Part of a small language model's weights: width 128, 94M tokens.
Each number is 128 + 32 x the weight over its row's rms, rounded and kept within 0 to 255. Layers, rows and columns count from 0. Numbers have three digits each. The size before them is the row's rms in percent of the matrix's.

# down: layer 3 MLP down (transposed), 320x128, rms 0.114, rows 99-129, columns 64-127
# gate: layer 3 MLP gate, 320x128, rms 0.0862, rows 100-130, columns 64-127
# up: layer 3 MLP up, 320x128, rms 0.086, rows 100-130, columns 64-127
down99 100:181183180124144178185122097163133139071136117136118105135110127123091108118127087128117173127065084070122141095145142133182043121149135126094111157076152175133113109085181086139152106145118133
gate100 103:134113116104126061163167134101125128085113090082112107132113121129115125148121157073132090087107144133161133115185107146121151158172139201118081122099182149179120144170143065101124132162102104
up100 101:149058126144192129102097190134169126087143126126155147114120093119093115133130073105144171167139208104080119166083145129119112128112135080131090112117120171106139073141091103150171128134105117
down100 100:082102127153128125115159116131157118086098135123141092093159127123145120138104128138161112158059173082127099146172134192149107178146125148148115107169159155124135166156118117147130117107159089
gate101 098:113141072118195129139144163136100146176110087080143120110111105164130174124113058118183126099092198160150104116099165135119148078116143165161174168115161095087146125142111110147161151166107081
up101 095:116157167180052105128107152163117099133143163112141149121122107090187158122183120138162060143153101085150140135102134168119229177090115110143180101120134143169097135128120075120097152120139094
down101 099:068089128169208094173120103162146167065122085140102173149172168155061105159104130088145163111095138161153181136111094164151083117147168110102086136164119115126145088106172136134130101130116149
gate102 104:153123102091103111116120123172143144148140140184162118056126126134149106150177146104170104089101135141121128107110164132079158110114126088085198138200136155172157189132172107128138096100166071
up102 101:199152062099137173181125116151094099070094160139106168137147138138080110143123105097168090138074160121113125145066114178117162174152138144142119087130078153125181116150098165113074165111103119
down102 101:126106160114179057195104117067180101121133158112128155125163090125139101144061080191088117115196102084131105137131147109149159130182178129115125140095120102148087106155081090122097202118104140
gate103 096:167197175177153070160115118137157147145128045127111079156114132155095177146153133092119063092111097158140086050079100113155159102141130122071145145151180138122203144091124096110142169123168108
up103 098:059195130182087149122109146134167118123188199146156103099122096099142128074134149124127101135132084074129116127170115123166056127135115133124097117117161164091101066151120141135121141104141061
down103 101:163153098152144157061125112097077157116163149075128128113087100140115129122158123125162159194127068095096138188103144107111184098087102158117124141137146132140138119113125141126179007118094166
gate104 099:131119162166132147092147089134129134099136123110152101117165137157116118103063150113087156089147111095095191159075143095178141160166138167154135141160180164133089091148088159156136091168127165
up104 101:128153124084126118121076169131092102140148196102084174081162095109179113112099097160121102091124123108189147202101068156110120124131137123129089185120122208109086152103068125155137145089204154
down104 100:170180136073158130079109168104147129093163126117118153144161181101127146129101165152109070135143142150143096084112102128065175184189091103169112112155182116141157132144110239087126115101136104
gate105 100:148131183123114127143115113106133134120112132100073030057145097117133109140120201110144174134097126135174179072128071113097158108117156174094166118082131142120110151124139147150182163143167154
up105 099:166125107103131112152200103104127111127102126106083191133151090183119095123103080114132090138067170141096109170118130160132146174180169136153080146071066123158132120153089113136162131140117129
down105 102:076079132145082142158097180162135187099140144149130110154124201150097163149112098128145111113136118130114164071137086151154169150105086173085146102123188168091109118112180071100108165087152110
gate106 098:188126095093152134165107131107159186132125070134089127148098136154127093124136112115091062158118107216124129169129087084188151141142139193150124120158155072089136124085081162105150111177154165
up106 095:101145097095103133113102093106138157080144210132155146120139075094115153131115128145154113136141094069174138127122111144062160078111139125162139156126083154173098189101126058135113077086136165
down106 093:154158131136183198163185181145145130166143085145090132117102146150099069142171150111099090166114101232061108181184113099144151113131107136110128134068116065114151155109113155111149080190110164
gate107 092:118055141154108110130150178105163125102153118152117147165136115182166162121093169140108129102076097153131163181049109153106164084139061143115113161112114039145119135121108073118099143115073132
up107 096:087159104035149114115099102148139102122112136094110120172119106072164142116210152101112082159166186102100154127134108153138109121156139108034120083127148144113079144135110142134131172113158106
down107 098:201178116172149126139118138108076094167097140129164112126150096101101063164102133115173113150149111111102134101177156107108133177134146129079104139161095169121187077147141182134177132140117162
gate108 099:164153098058115103119115131147143121149140106162187153141091117176062062126109168150205193090128202124155074118113106141173179144144100090132150127103155126153124121099096086190122078092092171
up108 099:144134119190101104121133123103145138136162133135152181121122116063127095077077108084128109136076063156141112170136155103148124145151146139052144151131162141148094093074092142157085126139081158
down108 099:173152124069131138146211141158105134139107128136103112180155157147095155123148185104158165167127159184150083123107087163123117142138138112135077040082128136148105172087132145093163115108107160
gate109 099:165104112137178143148152147151156195133120080196154110150113123076122132143153121131119171118078130129054095160124118132158136148174169136097130181071144101114125140092124141117180132169116134
up109 101:102107151104160225144151175154074147145139121096130115126114122105101156114134093091131137101159171125103126145147107151175179143115158165124127127129139143152141174156122114111008139166136085
down109 101:169180103129084126137138128125145109137119122151138109136171156137135139147147078155121098107105118122090185127130132129124134021141091119078088150148151123151115153222183135126074139132174112
gate110 099:170163093102158180152153106140089111115114116113040166140136149159114173117147128151151146120066117126200112088104135166077170089101107153099150108160142096134111118139113125132132152103138144
up110 093:162126092184110152144136102104150088161141170111162069157157145123092149101122166111179101138079099125143121052104122141153113131099110106163171126141190136115122181157129062120103062087082162
down110 095:097152111097126092115074138128114118112126109139131126109079116164145125132116128108130164161125181041119196149118109113161161136093096160078091138145093083151115128088142125159165197182135064
gate111 100:110169151102083131116126137135144129124128127101159132085160167108000130133152090149117162155101105103114116156077157168135114137176143089082123119147080145102103151096156124105143143044096132
up111 102:105148128134158128158070162099147105098165148085137096170102156159147049143182141127149066108129098097162145096074166149144167080168200113096102141148112134103116093122204108136105162131136128
down111 103:129131099181175095116109096140141087188140144139133116141136138112164135106159155070113107166184157137166147163166073084111123095118091145117101117109168107110181179111148137181099112183120102
gate112 099:097195184108190128156117123140111088151137164080155096160123118105117152143177118128146171109131133137138061093098149131150100139097099123078104048155079145139134121128103126175135127152107091
up112 094:141108075111134096125131131111139119141123100123058121134126120174101112128133071161095192139100171175103189130140165140142169089160144132128061114110160136181186144092098107131154144118104146
down112 095:130200118157145134212115150111161057133092175148112064099142152053150134192163152168167137131097151087153135103095152131155096157125121146078112152137108153089122112162095114178104138137124064
gate113 105:127157116169139116163156073116130096150129126139211148116146142145151162196087160163127112121175131149144180125099147165140145150160135156110147190126123065050079195111114105087142123098077162
up113 099:108101150083123124152154065158131090128145074103120106134159149193120152092108048185112144122107107152116111197131154132116116110134088087133057147106104155146140170119122146129114085110213127
down113 099:121203174150131162177130190151134113140145101160167183098125094092139142132123130114125097144134090155161159052122104116155123213116128164148122139127118100161107085107152116137150109100122168
gate114 092:127155121182133127141156145107180079173076171181109135169146075142114078180145191110169093143129114119118105093122164185102150129189138126117141157075101135124152101084131141104147211100124179
up114 090:164157159135138090091130182165107136143090115120110107139156123131075177031144079163138167115051164137089107140137080125113169128102117057130109088102118154218160124111159087095083141093141162
down114 091:108108144156167152149099125051131146111194115101141193131128139144156111135158170090129115147106175121104131116076200096106162139187113170149168179128118091110048145159141180098140153181126092
gate115 100:101129136140127103149123103097103106060096193136134123135155160138101088181144158152131089092082149115160141127112126166146198109175156125160132130161153180135123195158027147141101188121117147
up115 094:121127149167072159120110135127127162122092090167092122141143127085117110120172145171085128147163137145111101184197140126079073151132108175134144142141195120133058146187186094138156159131147156
down115 095:078149084086118067107132087147108147148136128137156094114098119105121126102062196125166114144117105131159116143145130134107198144169153100178127150132093185122137053152139164137153140121114119
gate116 095:162153131209146078119096132137187122150096177092103115161169099115140122146123061134170186117136161134173154085120115155113124128131149098076097110186156142138135144195112100111161142112182099
up116 092:153189080177137101133093109086096143194168118149150110052127128163094149176108122095111066054079112092127133098112150138144135142111129150115137110142143110131107124170145103121135141167100141
down116 095:118090156130145160135160097122085161105116113096135199153122125150147133121149123143134125219105121152107158150137064031156129081093151116120144099064109133111148142099085105110131111093107176
gate117 109:131139081201156134120176149125102162112088141144109149203071100110114108138142183114129149085174142220060169138130127103145129184162113100101114128117152185101141125150082160107134158114143106
up117 101:151121140094081086116165140128184125128208141070149088157216099120104145140084110127157101051104188088183119135130104142098118155107091150119103075142153126096157170140141105146128120107125124
down117 098:116147153099136161132131111147117156172084145114145146080128161069200128104176055137098117112135114196125170156099173114172150134177118080146108158175134118188110110188099091133135060115131095
gate118 101:132133135107141112104094159150202123122147168077083111112089144114113119199185131141122135096148120209092091154091071121151161163159130165069125124117124095069151120099187074206110140170144077
up118 106:083135143172112132172130148064128130123122079143131161133102130170173143209124071084104097152118122119155137128215134097143059091149174134140090134165111104090115096114129148063158105081120109
down118 099:141139079138121181072148113126148134072085104127152081136080105155067119132115151167184136171105122133166134152172129121100143093145133130171085147119138110140118192100145098152196086118140145
gate119 108:124112171044080138109131076151159127088084063211163118128124145129088124105159112183152137121147199128209122083079119112138120147127124148136114126174196146143128120161094113180082172111134097
up119 105:068120083166146139129110128102151129114137137158116072086092080077171139133152128165101127129105126120218093102134125081135085181052124140171141130122110109136107116112118162141121121073113058
down119 102:168124114065141189120174142154154178119122109117071073069098144132059155110139151151132140090084130147138138164102177186164132090131094083115058089159158161211149149150113115098159069144158192
gate120 100:161150189073089109091156076120145160132094168079140105086078151105127073093160174107140091142137155172125188115095129132141117081172104152093163160062168137096180172124150147182141169056119133
up120 104:089105147153156128173071096134168138133187119114153158164099105141120108161123073138087192127118162159143108096155090120114098165141125101142119123176105128117096115125056124065127020118101159
down120 100:150124183058124203126146059154199140124099146080142108091072119154125157108138165108108109176085183144202156137088138124126118148187080136132127147131144116158195153156105116115171108130133084
gate121 102:135093125133181115179108134151124123160184104138150059131142166176147049165160157125120106130084157150154165049148119093119148104084144122089062114111139087112105103138131183127120119203114097
up121 097:137139161112096109091140177150127092136066124105137185139155157136069110100150145129145131075169113170086103122084069154094139168110138095180126176143072183099208136080141114127110097084154178
down121 097:100130094122122073204104157187111152152114124127182149160121103165161053121113124149111092161158161133156129108182096156157088128154142069112086104163151070150127109149209164156122172091152100
gate122 103:181150123135162147128166185113134130168080085181123190197091078122096117161106081145137124076143135158151180152152154130113118158108172127152140122092116106163122118121144103081171125167120089
up122 099:162120156126085164064136104117113114194127106138130064142138101113133101171091138155142135096183171094195149193124124113134092110096108095103149104145118123171187098161095089077123138123171109
down122 098:168158101057129149151124125139122120176101125105093126060141171105145147105100115106129150107174160107110122153139149145156108164127127053122132076164158115119188143145104121159137120123203120
gate123 100:099072127176127118175155151178136147084090149104169156182055118143160092141134126069130106068070150165087123159111128155150162128115110146143193125131145102095108146200146126148171129158115083
up123 103:131149169104125101125183094122097178161183097134118157079120210113133153149147173154173140082048113179203161088109155127088116111116136110095150163148123164144120135166097115105112156121184099
down123 102:166106114137105119153157138145149159097093099123198172117125135130169075171165105066089044091095140165120136194122067149089141141126098084111121169183121103137094120147130111090173095189092055
gate124 103:110088168190110148154127115170144139101145154195197094097094124150104112121105102129114140149107126152145100065124148072155114154153128162130110124151119099065189138170121225101136109114162141
up124 094:125159137093085130100145102096150171108099124115091179089125112158201137111098139124147047092126164172201099181149119112125085104092169169135080084127115063099079146151152127132090154069144054
down124 102:168151133097140163029098059194091169115102097090048145139153196129131118117139181131147137126144147172109140113142100144117129142126072139165124112184105114118176134108164139099130144156130137
gate125 101:117167169154150085050119092143126089070069103132123126088147116096105062150146201086192118132079165140156152126128145134137119113143146143101154135084174152158082157126150142107099086081088095
up125 106:136153100119092150162115110113092181181117155116112201110123118083129123150135162164144146127127133122111148091063116168133091164156068026153143153211133107168075125127123086101173122121127105
down125 107:128135149140153105080123116125153150124157058118157152099185162116083124115223182118128099132105138081143157183133188155157104175141070135191108167135123183103149136125223156130108091118167078
gate126 110:151123149153179046138187064126096164083101187116149110099137171166181150106134113162141138081106121182170061151066152150170169139133094136110134145125080095109153125089121151090129111070098140
up126 106:127056116111126074170142142099076079107138129136130125129144125206097165123170093148143180076140189128068148064159138160104109131108214135150118138114135164151139079062152096124172107138127167
down126 102:158125122181081136104157078100151097117098118184125105084140178110091090151119105085165108072112121144137064122099083142141130203150148137150105190161093120085143133152061108134134109168132153
gate127 093:114127174145112087188187056115154102125117148136154133139093147196119109133136086141118112114159142101111118067074129105107135141127135088115138195083112054086128107106215152118179143122136154
up127 093:132159116093129139077099122110161148150077097101126129126086120155141146169132230108090166084123093097145117097104143109039093124159115114066074101148116144139140151138137206101140177168175156
down127 096:117126129106105174131122151106144147085165109123144167186134106119107093137096069080215111122168145141140095179125131137124153152150129066183119090133206126137152140166126171091149128136122150
gate128 097:124169125107150128108196114062121104121137153101104165096095109156179121055091123097083143154079110145139136149181092095117151133195156155089188165145138096138159129098091093079073077118122123
up128 092:140150145109137116121139167131133161049141116113132156068141083099113197161132074135113092086102135100163083133107168145123165186123109060098157162113068189118131081113105092154173134123078139
down128 093:124156097103143069126134123088191116163067121089165120153094118180155095128128122155129116156187133168142204084104058140120152145128137129144117090135135152146131128144075117133140176071195105
gate129 099:124177166082112084153131163125181125123117179136127155111098117123069126101154148159168145119112156111102101076129127114115127153146168079080091069098124166062111096116099110159174174135119115
up129 097:154190142121043102100116148112177111140131156094097153135141107127103131115164170147080140161145140110155207167106136165096099125090091128133126097150137188157145134121128179082092185138149104
down129 098:127082112141127151170142066119149144107121142107174147187140111118090130118140090088174112079104144155141106115132134104160132135159060164060123159086138089105127135095136103094110102139130185
gate130 101:130116177143172107158117115186099099109127152178166102122111153126157144193086184113201175135158140131176112167116091144094156171161099150145078128096142113119137185123143171118076113128079160
up130 097:086120160145127124189126115130178155120115123148116133137107102127133157111108155103108116115153113104078109089130124102085094138130044184090137108106054109071126093127118172138154152172152104